python train.py --num_hidden_layers=11 --num_attention_heads=3 --num_key_value_heads=3 --head_dim=32 --intermediate_size=384 --norm_eps=1e-05 --parallel_block=false --extras=["capped logits"] --init_std_qkv=0.0238 --init_std_up=0.0238 --optimizer="muon_variant" --max_grad_norm=1.0 --warmup_steps=200 --batch_tokens=32768 --max_seq_len=384
Each number is 128 + 24 x the weight over its row's rms, rounded and kept within 0 to 255. Layers, rows and columns count from 0. Numbers have three digits each. The size before them is the row's rms in percent of the matrix's.

# layer 8 MLP down (transposed), 384x96, rms 0.202, rows 377-383, columns 32-63
109:106100095110096143123115142096137106107145140120105152123073173128079130159127110153126095139138
092:166142116100126079101117094140155090131095108114118154139157105137086169125152170105104168123094
087:099157077128118158107147135126152134146124129117104105113095142149161138127141102126186144136118
089:135140127108125103122079081075115084143118129157100158151117121118149166156140094136110096106168
101:173165095126137169126127159109151136145143169118125131165161149121141113199122099141128194105144
098:145133123130156118155141147112164114158120139160144202151144140101111082146112138109129115084131
108:152125094103135104146124115126108203144106108136141135122077152078170118106149121121095165131094
# layer 8 MLP up, 384x96, rms 0.197, rows 378-383, columns 32-63
102:078117102152128137108089104141162175151148105161132113123074097142136137127095124131127116150146
091:130161159085142067094158136171155124111119114160155147141114096110092159123153112179086145155118
086:139158130140109124102147100134145140100176147137111160082111103124139158128140106148119147094103
099:161200108115155103101150099120122113094113115142120097134123111125139128125103150164121145101120
097:069128102104094106115139136121090111095127109100119136067162133135163136100125124133150166091110
108:093144123120118152150107085112158105138076133127111080094139107152115128126151120146132120148180